python train.py --activation="tanh_gelu" --init_std_qkv=0.0428 --init_std_up=0.0428 --init_std_down=0.00505 --optimizer="soap_variant"
Each number is 128 + 24 x the weight over its row's rms, rounded and kept within 0 to 255. Layers, rows and columns count from 0. Numbers have three digits each. The size before them is the row's rms in percent of the matrix's.

# layer 5 attention output (transposed), 192x192, rms 0.134, rows 60-102, columns 64-127
119:104104114141101117132130112137180137126127141111132131097123094157142067123117185147093139186103119145101115146147143153143140101136134094181099158137159135071138137083129152157128114153125125
114:161101123116159112087129117137094144167131129089107111105126111147158141147155144139142154112158116131141125157133156129155124111141104155135132159155124107076156102134094136123112084136154124
109:122102172147101138144131126104150123158173129104140096132142150093152134123124089137135106129078129135113138141142095133101128150123112116118183137154125110071117132138169130164125109118153105
115:134151081123065140079142109121114118162118169100109132103137163131095152135169134104111121091141133147119121103112104121140140114079101179170135113107156125149141117161127157125135126143175132
095:148114130158103116119138102141114139120138113181085109136138173110128125191121092129110119115117099137104108191119129148131176131147069101157172148137150075082141113122142100133159100115112115
095:140089115130100112135127115123128107117117150159128150112132135155131132136124139149121121134109072121120150114164164127148132119143126147120125176087093113119133160097109186135104077128110094
098:083125102094094087111080133131150099138159130093151126143107124114144111159142169145094133103108136144114121185121118155095124120147153154134144150059100173159131122090117106132130167131142161
095:127116062167132125130122122137157136100115163111131128112121121145171111131145129136141129112110087107122140156131151175142127085097176109118168147127115131129170159117126099098099120159127145
095:171141101137120163113147138112093115130136135099113132107157149121148104131136073127128155131160113097113140129101135133121118163118146157101138110099080117107101142150156159158111123139109119
094:143105129128141145144117096132127125106107114126146086177130122166152112160079143142131091133110143069086129151144156126081119118158132117105149131125107088122173113126079142102113067157135125
086:096110138130115158176123109155141131124109074126135103135108073136094084167127180145156149148156143155135142137148102097122117146117138166109170127081121117136145144135121158079133151131124180
089:135087144151110113157105120158109155109100143073111145118094108167128156139108128107129108129132168132081126131125126141108140115110117109098164129114147135162143130092111125123129101138147111
092:166115088144148111124117141144086120139097112144095153144100124136121095093134144109107099121153119124146120113142161078087104135119104094124121146134155113111158106131100137182146113137118119
094:167174112122131157063151097149168142172104099135118122134155164166134158142128152138117090173135122147074139089120117138136141085133117135169162139096137124121115119111159143110118158147131103
094:185121152098101113145109112136151120121139150143172123145090109134118142126093125123085114103130159127086134102123130110122120113163138140138104099104137111147186138111165095134112123123143146
093:081126116103153129122140121119165138101129168121136125110146163133189142132167136139148145160102193131135153130104156130150115153138124138125148135140131104120155131088133124138155141102136129
095:113152139142145113170112037143158114110130118154100157131144166102102130112109153114113167127165148114125131120143132129112120153106122104054108139138113145124142154131128093164137110147129122
091:169123175156122119113136136138132134088104096132184073136135123126138131090127114137106148119177112093154186163099113128119148104117142124143128129152119124158120129108081111132098146120108106
100:133175123090126141140124141132083135100167130184120144140109131160130143160127138147117104123136152111155131113167112128136130144130106097154109164097135103112154142123129172147185164130151145
102:150150136138147143085126120154135121129114126108104112163101101128169143135142138143119185132159107115118178154101112125103152084130143119108105132139155185160115110168137091110143147151112141
092:117129093219099139093145152152151121162162115139131152118124129108105146153111136112161123068130158112100107110132087124074127084105117131098142116091099118149111105139113127123136079105133185
091:110138117088071111170111141102141112143172136109156170161126094137103148114133103149178136129159149138129146141118186092086167123122128135143107126105125138185135126153163128108132136104140122
099:117133165123133099104154118160130118097135136129138136130136130098114075126114126080067127157144131134105180153160114131130118132095153072117134172085128149110116125143125122136151123113105133
095:120168125122170164144139085107137165140119115126132166171135131091130133075120136099095103131125176109118144158143131143118130127138116111113154147155104084119120129131171142082148173128180144
086:118124109160125132163057087095141148104125108169100157122123108177083080148126152154121139135166156158129113121110153103130154121164106079110131146116114111098116099126133130130135101121113148
099:128145107136114151124143121101128135124065139102138139114103104132098173125099112141124143131174148098098099114122079143106088128123148095120139115117110151140119114118102165145092132153130098
093:101084116137165116175145152098151103125138125140129139124130139091099126117128139121136156154146107139149134121165111156140147145099100137153131119135154118125102146152148140156145169093113088
091:124145064151143126144144148131130148127122162131141133108125106137121127147106099127147134122107147137129137113134143115094160117154134141115146122135121117093089125126121110090087117100134153
102:122125088095170111112161143137131146129127092113112154127139133103127112095164086100135133098094129133103162116121125110144114104105155145094124101115114091168109158159198093141143109120098130
100:112113118195153113122128121127113146095105162091162092116135127136146126166126137129131108131091179156103134117106102113138086138133127062101100131137159143172123140093104098175159091131129144
099:113136127133108128125088146100136105127140175120125144047150139093192103134133134122110071096113116125121110136152104130117158087116155126144122128133165107140075117090181101114140081093152118
098:126128160154187124121132148164150122141114136099175104143102099126077114123138104159133099136138100108184181136139166094117144119123112117109090157103109141128124111123138133182139156163126133
089:133147190135142125123126145088115157104144100123162138173123094120180145124124135145124101125168157113130105146136122139123093146145132155139143074148123092117144137186132178164118125162123098
093:122100138098117136102124145100095104115104142124088103147140156141119102141141089109105142158080155141093161125087105143126114148127106128169116139089141109110094147148148143123142156115091112
089:137120132108126139131105144132145117128135106091140162160127101134157118114131151121118109149131091115133126166134162086137130115141122089095153171141152079172120129136157165148126132098081136
086:153134143147124104126144155044102126110097113111082103149110129167157128153100122100160141145093163130077141106104147161125139115128124149125144124137138080128160100101120120144147108098143173
092:112153119133133187110136088098161147149123086146132048126138150109138123128119127098132134152136102136057120130090129145143136147135099118105147089126113161132114082135122124119123069131113181
098:107155174099186145113116131148140134125144119120127130129131129139164087108126120173083168157135135100068100125106150113149096161115121152078158110146125109139132171142129110125143157085110129
105:149124114114151138122154126094155155124110117133138137121096090136124151146159134138150107148116141124164184072118096140114131160117118122146104132111128136087120099146135100149135090096133109
097:135135106088136165133135147103178096086116103102136173081145095121120182098091111118157160103141163157107085148117152103144113098095104161076120109125136102097138090097157128147138118143109135
096:138154125123171176078143128143108078121119118100181119120154122149148152095127116093135164145157128137116136121151114145149085168129140136120097127159106121105113143125131193178116113122137117
091:110115138138141144114095124117137120141142125111097095152176142129116120159153153117144143119131095132151099144170150159143145107135142167086139119118141108112130166149166160125153141088146132
104:152114110159141119089148103108130137133081135088155113095097118128108082102151135125138115136096068132129147165153100161123123161102152117152112090127103128112143121139153099175077151076141144
# layer 5 attention value, 192x192, rms 0.144, rows 61-103, columns 64-127
114:147063134132139101112150131115110147153112137154127101118101132138153098132123081179178159110129167109142106112138161124144188142111131151109131155129138128159133132141130160136127142151133115
105:183111143136128128116114138143132116128105129100140103120128130112159137104169127121119127119128126143091105147162146141102086103106149137106128119152148139147134095147111132087135127162147128
109:108097079139151128129152133102137151154124083093092099146105155091132148113130109164117120106143115139165105121088160116135122125123109141140113107137137157153151182114140145135169123147117147
091:092128114078183146118160114118166124134154152099155159137084097099133171115122114161130108098129167184116112104137125080119072137127174119115117125105121168167136120121128158156118149173142124
084:090125160152149099111110143121129132116131168122168130114190135113124108122153137174118125125145169141125143118083110173092135112104106111117132115140169120139114109151124113104123131129181125
093:114138147089145141145138116130164135088129133146128100082107153128120159135131092155188162166141162142170138142117112138117094162132145125142109132153144125155096126144136150115092140115149114
092:146133152099113120160102127155163073147160131122124094103162112125138177121141123127171124136165132121145103147168115141167124091131076109180124123123117136150077110158103157126136140143187156
090:095088123120110111139129116150134142130137152144121108147129118150175116058148112171153121098139110109134145097120145146110153097145137099131117122137154125071133130102134094150140105131102121
089:132180121098116163097115160113074111122124105154116182118109129125129133120172174124174127137102133145145146076074130101108161198100124130142126150138132138122092127102153118135150176156130142
080:125122106108165167106164116142117112143136125118088129151119153111118122100095103142151130139116115143132147152085144103095143102127088089099104101115103121142140137124129152139135110096167098
088:124147093136082111116161134141118133100098141167124119126127138139144148120098120096122156193130099131179106141144136137141132140105121114121089102137104152112131100176160157148112134147117148
090:126164133120141103118107108100131161117140089082145147137098141124125141145144097107122135167131133153129178117133145152131150126100152187141124111081129148124117104144107128140089153142147133
092:089143136103171150136120144123101130138122108127118142143105154111075143107140122118149142110130112146135090129138133123136138144106130139119115128155119074129095137091073110143122127085206153
084:132126105113163117139140159139107162105133160138136094102147137147151128132165141110146133150137133130125146160176132059113137128120135131127176146164119090117101094188100182086103129121094131
095:115130170119131148151106142150146130122096087113103121087096073109113138155132147106133121118121125184134103131123155143156132145138159115187129116077125116119081101159135128140098126146091054
092:127107165153107118112144161150107116166109145123092121136127182170135117134177140135118140147102127091138106146108116129122175124130111127141140128138166119087141136147096133121106107142094127
088:127138183128114156176173164135122122162144141127119142139171128143121124145101117157174163151088112109129128103132128125123156122119136118146108163118115134119110101133132133119115126133143091
089:163134136144137111089127111139143133197133152104137095116106124105119143143132120093170122146146148134125122167089120143120128105136180086085131127141138192139112149107123133123097108099103168
097:127090125099131100141150116150133146081146145108124119099192141154147143124107135119103087132112135207088077127124120146125117162120105156201138109121095081100124095121139119136105097125114153
086:150123116125143079153140119055115128143134151136127089094161140128140119109148116147137135161148115124142132128139090176118131166180114138176160157187099168116159149117162133112144127132134101
090:137123109142148104100153116084066149146114128145105123146111120085133135131127118087129166104118086108130114127108139147136110114156115114167141135137136103091166134078111129149147137097151102
092:164118171115151155122110148095103184106091119133116134097114080126104136162097123137160135137109105144133132102134145135129100137099110138117102133109188117150135127159140153147094106103155148
093:156115108112114105156124157134131173152180157120138132097111116146144171128064084202161092116144149130139146093081142119130129175149123119121133140145133133111124159129111166131164103071121111
086:136143125127108139129140157145144159146140151096119138125072147056134144120117104165138125125078100137107108128125141117101112133092169130111123109111136168140153081146125174133132147086130103
092:125084147143145092123139119137139130122146157135158085200158150129136096110121121078120117098088077144133106123122180132161174154158124169128157120132152163162101114174074135141135168085113135
090:180142149158080147109103105153140102161096086126103115107116170162127116151135131100144102097152142111150160168116150102176121135119127065135150134126095101118158167100123098091105098115145114
089:149153141123112090127099082152154122169121105120123096106141143198137138127128124125076133097117132120157117181141080146174118124155114131156142139128142153151178119156120119154141141151146134
088:112121143154112145179099107179115165113130148119149104122132085107132118154108108143114095167154109168176085142140149144129113122150139121154127138123107164082151104072149146134093112123152159
091:101111138077099142106151145145150129115136121139099149163095123146115148111112133125136134173103098122122131138144182098072138131128152139085129174156101146058145101167117164128151173124171161
103:129092113094134093102132148137124152156071117130119148157163159096112116096129114111138120129127107103142126129149110103136115127134112110128124140123109188122126162135161145132118173143109145
101:182161143136100137114162142150115151136134123119147139104068150152135170137087128087105129119109138093099098088110154141138116153126140124136138104103145125127139166124165117160111086142130149
093:152146110112150107141129089102113149121155147101135134123156144110116082123101174128128083104110130143118189130115167091098146150145127118146119133127115097112157106090146150142109067094135126
086:081122148099149182137124111157166156092106122117163123091167129162135134131141173132102116097190150126129145160143160096095116099110097113149145093134152146102126085139135115143107117122109159
080:122092124145126155150134127144093102123123178122108120097147093106112105159138135096169117117114112130138117100118136109146100179055163154162097078117070151089142135117100121074124099117132143
088:105181167116114117146157068144145140166115116152112144141101138124117031159141134119148107124111095128154131126162135098143118136129162130144146186144110143123109116129162123196112117139069081
093:110124090106152108184144153086163153162133077097143136109110110112142131111133161113150131134130117187115158126141149121148136138124115099112159134127142159141121101176139147124126067162134116
101:043112122131147134134111121142130131144169138179111130106133123133162126126153138104158154140138163103080104149138070096170149097102083116099159139144151137123117115116141117140141131143143138
113:134156116133108173152100115150093105097181128169120184142144069120121165140163103133093143111119110092106120151138151161140059148135125105126167141136118119119150133101135145128106115175119167
093:139144140079144143095145063160136148157121110168154139103142179136132107137168114147125136147114125130083122126119078169118124105080115089123146070150101113164152187135165152142111125127114145
097:165075121175153130129138137140103132135128127173152145091162132096149129120125155112156133097094120152136125074150096118126108130121140145130092084120130131078132101127161141140141098128118099
096:113145107098127125104098094131206141150112119105131125162140167166161103112141116157119115121118104184150175121127159113106068093172145119111128142126125178126118165144147122144117160116104095
099:135101130117167107093138124103126172133114100164139075136141106123126215113120167125121081103161102154108087137117147133111115127142114114158112133135081126146098123075148105132135106142135152
092:139107161185129112104159148144086154111138152076121107138113129176174118108119126102156161157102154094124094105145106148141136118115184089116120118128123112146143133192135162157177070155094114
# layer 5 attention query, 192x192, rms 0.165, rows 64-127, columns 64-127
092:132130105128081136106163144160126104119134129097128142143110101146135142189095145143116164141174108084125154140120155080117085173173121149138145113116120114157166136132110143143131110108168089
083:120139093140129119095131123135167131138136104135151193121125154154165085116142132121133111122075139116154086171151126121123104139110144103120153141109166143123129166125185110149146092153122149
085:105149139111102136114139126109152142117098127155116134162133123150140112124147143151126102150143142115117144107129196096063121132144139133079129087155097097113148115115075125135144124112154104
091:159085141152093146122081135118109138141109165149098115139128117127126129148118133134133137158130092077106146163107099139170142146112137161127191151118143108134088142121118088171144174143166131
085:143172111142105154168109102121104106104117092146116150138109108096143119176086146120116147150154099113072131173123101129129089148167106147148153170121157140160105124126106151126134116110119118
086:130106134110138150146141127124107113118154108101180097101135096102155116128152153098144133104113137105110125125142122110121108110112163130087108102148173114106116109146149144154125111092158141
084:165155144097099115156134122114125147134137116131098118155171107116106095144128128159154130131146129122159132112137155150139119105104154132089105144140118099095153138147102133110132119142127127
084:123150122129142093133154150107121110165145140158129135155133135123128167170137124163125144138112159107124124086128083122139133104101130091150100089167108083126141172115168152127134118169104118
085:143144097132069152142111114135128145112144104144145110144145171135131160129126143149126152134070153126110096111079156142142123120097121119117098123135135151109077123132181128154167085081124081
094:111119126129158105160089113126150112159135086101118125129154104104109130100146133164124090131147147100154110117168140113147136118135179127124116154113146118133092095125123121176134122141152139
086:142134107144075151167127135124141175144153105135106150150110098112110139156067122112102107117127150122113116093141116152104135180107138156169109126098157165166158122154113088099109106135126146
091:118148110175098127159161138140113124095099120124128125142102147145110128153138149105164129121125083131159117113104117089140136130091086128127178172164142139132128104091112123167128119155129135
086:133142135132145063135118221086114128140142114152130139093135106121092119138108126133128146124155118065169137120122138164157155092094124132132085151087111161136101128086148150132101140134158133
085:137124096118106114149108194089155125136106148100168109139138137170123130101097182090138087149114134074111139134135114166140092080150102142128168161114108111125109119115127101083119174116124138
084:144157103111136116123144076145095127130161093151108130089104090129138129117114069133129146120153174123158171158090111124109116100124097108137096100131100127119127089146135126142131102132138121
087:137139118141162122128125102109150177101166118141122161121132132150104120155139136151126142114190165168149126127097101117151096152135099066148097136141145120115167146136148131198134110125108101
085:158130147170078120114109156098136119133112111134141137132142136100133133147111073105096117127129134152097185141134125112159147138128172124080177131133137106121083107152141121113132164109118101
083:095102154105091125110139113137086147116123101104138102147132165111145094144125112143141072109155146138070111107171088103114086146197138101119093131137136176124105130100155094153131136129154148
078:107125119126106095104108097106086098150121119162156115137131147140152133132133158122127114164124128138131125106108138150098121144124164198141121149152123104136101095127156137167131108148113115
086:098146114107155127162156075136164124160114141158081133133154140156135125116132143148119151138142179138084118142129149129140142095123167129108142175136095155086156152139147075118126158136097161
082:094087116109106160130136130130157133098169120111120150115126081153168118173157138139080138153104133182128132113102137142118146115108120118150133103165170101154134096140156131148155148108182130
076:127112097100132105133159116124117109111129108101131084099118125132127117126135121131128147135139127139137130136157149195101133130132133161126153134082168153063122134108138120169135135153090127
081:091111113134149146157121135112143129134150168139131136142140083092114158083112116094093137127160091165170124104138176153126099190099178086149099168154126143133114140140146135148093130134113131
082:136107162132139165154141121114112127098124121157124122137145106178197079185083164124151098120162140096114075114136123122112118160153098115158125108097154098117141138166160123132160132147104087
080:136103104165158117110108146119130163158085087130150156142132133133092120114124118126170151117083123138129110158134153153182122140105103161141102102133113125103147174095124085144110110151142166
088:110165148101118099147082099150153128096141082150173117145106144100128087104152161131119106108124138090152138182158122113133133141123156114150112122116114126134147115114119117130157131155154104
085:107116083149081122134147113110153135114134127092117202130115098073118109113122160127155127181120126119118153115167111143143105119147120097136119110099122101132148122148150119120167138131146151
080:142107142164119154131155127112114174133148128167074100105146125109129115131131114140132112163122140108112123125125125114106127084119133123136152095153119177094160121091124103167099105159142083
083:138134088123144135099148132121126182142131104090085111175106136128140093109141130146110090117133110124126089144117108097169110145120116092165105189117126110104113112171188138150109136140136106
090:165098137145099113148168106113148151120153112169110120122132110112176161104125154102110123126103108106137103097141120103161105097096125111125140125143144097169126161146178134094089115118108116
076:112123186154115135136140138136111133110114134096148091143133177089180126152116150106143136190113157101167155110132147152119129157113147127095133119156110110144111103123095163103123174103104133
085:129142122142129176097111112110097124131126131110091123118078133169119131124103134117128116155126122128112127130145140115139137112115155157143147154124098144085090102105121157114135132133203101
095:152174115138135151133180113132082173148114142142127134104167153121112105155134140127133129144150147167145135127145156169129119098136154104085099124120140144106121130116138173139146112134163141
088:133157181141120166127128108083142144122089159105136106152109122163104141125041132164126107176154138123129135135099204139127098137150139133120140182091061110109167109127132166151115149150155116
092:132113122132120084148159130167111144132137141128108144192125063150158139117104136148125112093156162137118145111143135105164143110160103139090162133117143113140114101152120136104173101160137131
096:131129143118106090077073117106145155101120161121130138139129136142131113133096108101120098150122153115101098100104116115095092120121104109104152109107136114118106156158129112118156120124154117
089:103123105155126120166098082169119119128149150094138149102140134151128147139169175177140151102124102129148113123095090140151159155138096093127087146076127124133110085149162124117105144088140125
096:095145132149153163124118117132108110122123143123172122118152119136163111116112156126119098128124080078122102135093154088151104150131170148063103091146153123145127132149155160135136105095139115
082:090095103173148125152125084155099126157122128148126129122140156129122166138149096123155144094117150179138122188110194108155115140146125105097081117162132078114122148104125131108126180133130116
085:106082127124131124142131085176120148125118071139141136143096145118116171176133077139075114113176135130112128089132117123111099158122082129117119108130138170126129107157075079116140157150135141
088:148111148071151094155147137138146108150111126109130115081128096154091120126145108126174143145114153114164100132149154113170110099132128152086126128133107116115141127107143105155095123158094162
097:125133089093153134145136109063119128084115127150096138137141126162126119134103117123108170133150132105091086158127143118143127095135174131120169121141129133123158162140150137192105117157130130
100:124147145145145158087145135115113105144113148148114136134062118143113149152126133089143145153126112112129148140110140140160100089168123103133135157080144103135134151114108161093134154102088110
087:137100201128153160111122132138119103151116120166178139114124134122127071127123141108113112108075141118122160131116142103193154166100148099058097103133124131141132082161122166085079138065117103
089:098136116149148136103149128091109121068095100132069174063120137125145092161106150106142103094114161157150135123128158112125110128144155148118154143099128122116131153100104161142127149114109118
093:124175109153112107177134104145088123183128150160113111191134112117117063109115102144123125140142118090106089124098121104138122138139130104140153174121150137116102103173145158136140123124115121
091:159132126138126103069142198147098137127129143113113188112140099127164159143155125142128101107140140103156081125097130136104117143112093130146146113130108104114106142126087173143129138137093137
094:139119086133076173152123160095134103146153127102143136139081110147091122155128177146095171107147106167129110107113105101152149155120100104167123143096138126125163146112146133175119159105125114
094:126182119141167090094142123097107199167125075097105134145121149127085104119142120133089144152130167175178137121113121135126168102108157110127104110120139185180104167168147108110097145110152115
098:127130112146115141082148069106135148134166142100147090093147167152136140083106158163131131132127128148148125123123142163139138112093106165114103121153125144106167119128132099122112146110135186
093:104119122137100120133145099072136164128131111132144110139115151139125117090117166123130097105107124158145146098131112079113118164115094095155116116103153113143130143102155136122090114118153108
088:141140128140142082074092096116120106151086157137113097113132100163096181141126142125137117107129143153112101114168104120099118157147134140086094160142161164127108060164129120137141164121132141
094:069081110117136140160120165124159163179107127119114151153127115108142144135105112140107118085096166157119080145138137158132133159113151119125084115112114157138120131103143087142170122137154135
090:124125163113178144126105118129110113123125163122165096139120111126119162115137159113122126156191087098105142137054152159144153100090109152130111121141146098128153152137141119135154148101140123
094:105119157138136149099125133108116118175095109121146095088157127115135154104138120139089113138108117123118068109115148150122133105096146146126123124116098129110075083138169145068161119120167123
092:102167147126173150120098109153149155104096110124144141150146153128141146111148153127117131127115189148112104172123141127109105165151108141106122097125119166146163117146155135138181129127115144
085:103126133155155102175108162081097160113131144114119086125138124131116150126096119091174142129200135117145138141137096092108119155137122129185147125129114133124089147158121103149123106152157094
096:105143103104158121118115051137131139119188117174114148100119109158105125104143097112086123141131121138135137104113122069099175128131145119153157110159105114100115144136117131084148133135164124
110:118129194100130133173105117116113135156146130142160133098129138129102203144128114099091167131138098130106115122133184135160137075136129129131135143153169119124108116109135115167147166112098129
086:128108127175111122110130126139117125121131123132158122112069143141113128093154105062128146101105146110113145168152146102109100095118098108143112095093137121088098141127094115137099129090094082
090:121105094111122106117119141116169117112094114104067166145158150109136061091186100085143142089086138134127123083083125153110159128145150110162130147113115163114152109145167132129090125159137120
086:122138162155111174097119117126126104140094140141090063144168147150132116119161167151138137099128098167127111139145138178113149134107129126136106120082134137126171096134155107128168120147157154
089:131132127129131094125096129100156123166122141152124103133132116083152121114164114104152132140154142161130081133103116140120155119118126153153115172147146167153084153088119089116129111130096117
093:085116121083143106120125129114124148155129156112156125128108145134146085115165136147058111117077140138121114147120112164106147153143128137141142091152175142121110110113136110122118150149140100
# layer 5 attention key, 192x192, rms 0.159, rows 64-127, columns 64-127
088:123092117167142147136138116085128140136108133070145161144139100114109126146122185118134134126160151094159141116151139160102113119134124130187122087159132116122076150136111158105138187133177114
089:099144062132137103162115102136122125120134115135153107155118156150115152109113147112108153142112088108139126166157119152115123144100138153110158141132138165150108099100128109132121092105143137
087:168147137153128139135096135096148104154108136128141118109160127144120115138132144109121092114146145162113142126089152150120130084105142127116153091164164108110152104165088122150165113083127145
090:085136162117072130122133135110136113137132165088133048152136093105115118156144088137113156121136130097104138121134132119122128135145123162104134170138147100125110152139109138146105163151171109
087:138094165123140120121127093120145126130087115166146149108150107139145111140109131096104148130140104128121109131091135147131140124162062118117133174171146128115102177116116159113157103137106092
088:151142123150135126141151095148141121130128122116149095105162124101152118109121101076127118120144130106126116157145081110149136136129203131115118107146137146143106134086128123121119070096106126
092:160120159135121144106172115131111079138150095127103095121161125147154126140125114124139124098084091120145099075161132168150124130135114086115151134118124076132145166152110172082160136157098124
084:103132124142091140089171143113106145125103112116131134159126116110155090108147085093082132108110122155050128138090088135143078153149131152094099087105137125131141126130091174121100154136166133
089:160114120127062119166146118134142143144125129134143191125179224144105140131150131135066106144114136138114096100137103115221136150109163097134089103162138146108106115108173115069142156124111099
098:122118115133131115145098130129128141140136112135123140113154105151121127132138161208128125109143123092122138115109127060111136127184163140115131174155121119129152123112126125154133112115110123
088:106141135159084117139150119102140088131111152111163152115120139139131134135171130149103128133157152158148127081135119163088106119117144157115120095155109130197138092107142111138141104154103137
089:153114102195096106103150155166129129099094119183143142165154145131096130096122122091133107127134078117130120139112135128099124093140123111178132171173131125122134147119142133157116142124153121
089:122148124161146131159113122146129156147121102136124107120113144103129098155117129115097122171125175098119130137170132188156088133103110056108140170100142090165104171098174145146094175177138129
090:168082131113149092160117125112110152101110098079102111166140092147126103133117108140143124143151119094129129126153187136154101143094177098113142150127126138140110156108102125104118115141141119
090:091153136157116134134122126129071129144160135161127165075108129124164144126156083142131132147135146102125169113132120140120124145084091124152129113154105141141129120155125108085138096122107123
092:135162121094110108114149121103152149082095129155126146093110114164131150172111183125114155157163137149122105129086096116097117137109155112143150113134114145152146096151116127130127155105101112
087:139163135109120110109152163129112140153131146122141156135158155131132130155158080105132117130142135160123158115134137132176124112090138134127154113144172119125068113083142115201127115168157115
086:100140135099151099167142160082148126110133083164102142112119130111085107157143107154090079136128155125096113141097109115091125146150149129119149158120141147130144119114096111211151121138092156
086:114147116125162109131084137085072132118137118163094162124158118125135135129150115130151118170111165152164117148122091143153101136130119193154111147184135137134113127115162156123175093117157116
091:127158100107147144155131110056123124096149117128118104143171164139168144123135127119159140156131154142087104143076132148100148146112160124132117143119103124111147151132136092154167128139104110
084:155123163103167134100140129109115119157121127110113145095116108152130202146135144109086118177115115103136132150116115152158120094127123133134155157118145101109136116132114091110146121111117092
084:137121143088135139103112099143146126111134147094123164120093078129088124146102127186184105128146137129102104146122123192134130117142140137100109153095135171146097138106097119132113107146123112
081:112112084159148107106164126107124133162158127156095109123140099131070137099097132100103111076175115151134135098135127145148098155143136093149103144143091104156083124126151152137089149109085183
088:108138100121170116138136201107088128128114188129087131125121126181153141173090142102141109108105165136126112164124170132149093142157096116182154116092146176088118124133120128126135172120131109
082:105110111124109105145108084110133149153094122072152113148145148124134157143103149097127188100115169109137060151103106144154112134111102141114166115184106112150111129095125102106121153105112140
087:098144137130122145134124150138143116095143118123178166168122081147108095120117144144120161142111110126199122159157116162119143154130143159137150133123064132110135151140134132141149163139143112
087:114070155109135141145138147132115129117158112117074140124087140101087109164144129149100151167113131151098118111138120134146078150136082147141141110104135112114156107121158146164127106100143146
088:067100138126085148138156151112143095094103111174179112108147171103169125107088099155164166133155185155122152112154165125129132130092127101118118103121135121115141164149119110129161123138131144
087:125120093189126129149136163112104141127092123111141119169155162153127130199155134137158149159153115132112135156114140133113147117113155098140122131070156129112122113184127149097128120143111160
098:192151110100125116139104128119145147106142107153123158127079126132111139090140138098097136125132140170145122083123102134129168096113078134090121108148139100142140157110110135137104119116093105
085:138128188157160145118128142127116130092109077075102133172151101109155108128144132154113101153120135115121135139148155158134144123106117097135121089134163161161107148095133164090136138122116127
087:097116163114096077126151157125167153134145139123137105122144098146137121123116114156116093096181154125155141130140143139131121129085119145124107193108165137110152127119109126159088123125114163
109:088148114136161132149151117107144146147113144116113139111138088125086132187165157132123132114181142145158151085152157156138138114141100100105110118117140093112116116134115156166132134146120094
097:083126178133160141148122106128119145074131132129139112133130165146146110128105131171151172169122160111112118135153150136127127146151101117126146148148083107096144150127106139108158164124093131
094:104128156135092131175088147157130151116165114094166116151150104142106174153081137143107162093190113151108106128138128119160121122147114108107130117121144133145114109121156186132094132158140165
098:110130162128110135158074139108167149120136137093174130132133132122104122148176149105078138135135134169131104158085111152152122115126110114115167144076125101116134162138102088150141141123095089
102:164138091123136125088123120132103097138164125159126096098160131136119088110179130129161125118123085148169118132086084112142139152173133116144102145124078146183087090099141150130102104116116140
094:101106086115110080144142115173113157105150185134159133135152113154158102124140111142140143148151168133141135095146129097170156149114159150114118117138144125137141123111096109145138119118098123
092:120113111108146128125158121149092157145104129120149140132106119120133144127146140084118135093088135161187059164189192127135147127121124108129152117162121100102110161099089169145106153114132147
096:127098129116121152119079104108102136162118133149131139165117174115098147164131129137114087118149150158097136104136087098137096146168104095132124141123112139096099114159099131110138146103136096
096:167130068101140120167113107113151151182118141104123121118109088159131110115129117123131161131130124124077146084169151157197141103170155154084102126127090089100124134135143131111147093152126139
094:127142103155136168120148176076123145117106112136091144140145118136161145122133130177111147122148138131129155147166113115087151112133113149133157153182132159116136110109123113135130166174119106
093:108136097107161118114157113139104131157173174133105122146140109145113119113157094101087134127101108110169159127157129115146125092119121096150092174139135108122162165135155136132128153162164139
095:142111192118141113150103129136143119069140128148142161090107116113150070081134133132136135155119128124177171135163185092142114126127135059103076114131151110111126105104114125134125088087143125
099:119182130133137120103158130093123109087150139174107098110139153163146115129115126111101152149160132138123121131113130140091167131159114143089160155165137090115135168122125139172108100110116143
097:079131101140156125152136159122070120098154092149136134181173131171150108151102125114110141122138149118094116131111160149098122138137124117099119122120140133134145101143134123107105144145116130
094:150119085130131106141136123171105117108110120059119082098145129142110123144105121119122132103195142118121085158136115117136107148128096100137131100103132144055133111152083123133093116142145108
095:145087086161080154139099134120137096124151094140122180138146121167096132142134146152135123134108090113115077148129103116097176077133097111154104154091108122155149144088117132173112131126172121
100:129163086130114148114135130135177130159118123139121159143153163099111141121166141135115165193154124182111112112109092116147116078118162104134105108109146116122136085155111089134098145109088112
105:098149104150094155099131099120151132120142140118143124089084134094141134082121162170099140157150133153164140083117131145140142117064151133135113105124108129106113088170111124121087139091077165
094:110104122152066086138160107094131120131163121122120139117095131090130107129148114110104145152067149142108140156133113107117094097084163101105168158130109120130137118122088118095067111158132143
101:135132126130153123101081147107114173133136162154105137111117108139125157134147115145120134117200151130097130140114079151097117136117135121143135125120145181077127103088122092132110142110116119
100:117145139161131121167108123108097119117127142137094161103152177130142138134121111154133145100124132128074120163070115123153136097149134159115131116152177148140132105095152113160156092122148130
095:128157131114119117114152089134147135142116134152137170083128177121121150125126172149113117098150143110156125114120171097156123111077154155121113114142142056127129105159122135090160110165176130
095:140129158139135143159145149131116115153111139108128113132166160112116134130120118130101103183065134140112118112130116136140163093144160155138131104101154126092101091170169147116118116099141121
101:118177138133148146110093102131118105141117147156171176136157123146115157120106136159114136131121129150170089154095148141138118149132170189117142117121092110108140051115142115136137139100118160
094:144098112132157132103099178139142112111075112142092109113120118122132154132113099144161170118131145125162129158126119147163109163137117100121133150128109129110085089130106100167135118176122120
099:118136115089159119102113072154148119145142097168105190140165096139120160167144099154144139170136133165144182145120132100111172156156152159145141142128121131108149130159093149142118129099103123
099:133117120104133119153135157063136116150132110150150174124159132145123147098084155087098121140140167106106137143153160153167134128129128106137112106143101132105104163113187148089148150147138117
095:088097123170128148120121140130173126124143090131150153136089136120096104091112095093141143121144144129164177105091119110133133141071094120113093117134137160114109154093142081166113144113114098
087:120089060126151124113097118119109141111093116129122157114137135103126141099143116111157140094107163138144148125126084125082105110108141127132134117097089143146178086149131122124111072131115137
099:104136133132112104105138108126150106156117130165134119154183121119090098167187108120144130108138122144141155139124150132109144131131150119128146141110134106096121155141135133129142109115169168
092:125112148117114127123069133093143110153122083115150146101152110076163175145122129122139151148123156104101069122157097155109130126122160161137125148114137144119115119100136114148111145100166132
099:097149101122101139141127142116145105155133126120125123116117118118127131121101138174154102135107118123132095126126143119128136100116120129168112114119141146107120080150121117084143081120130140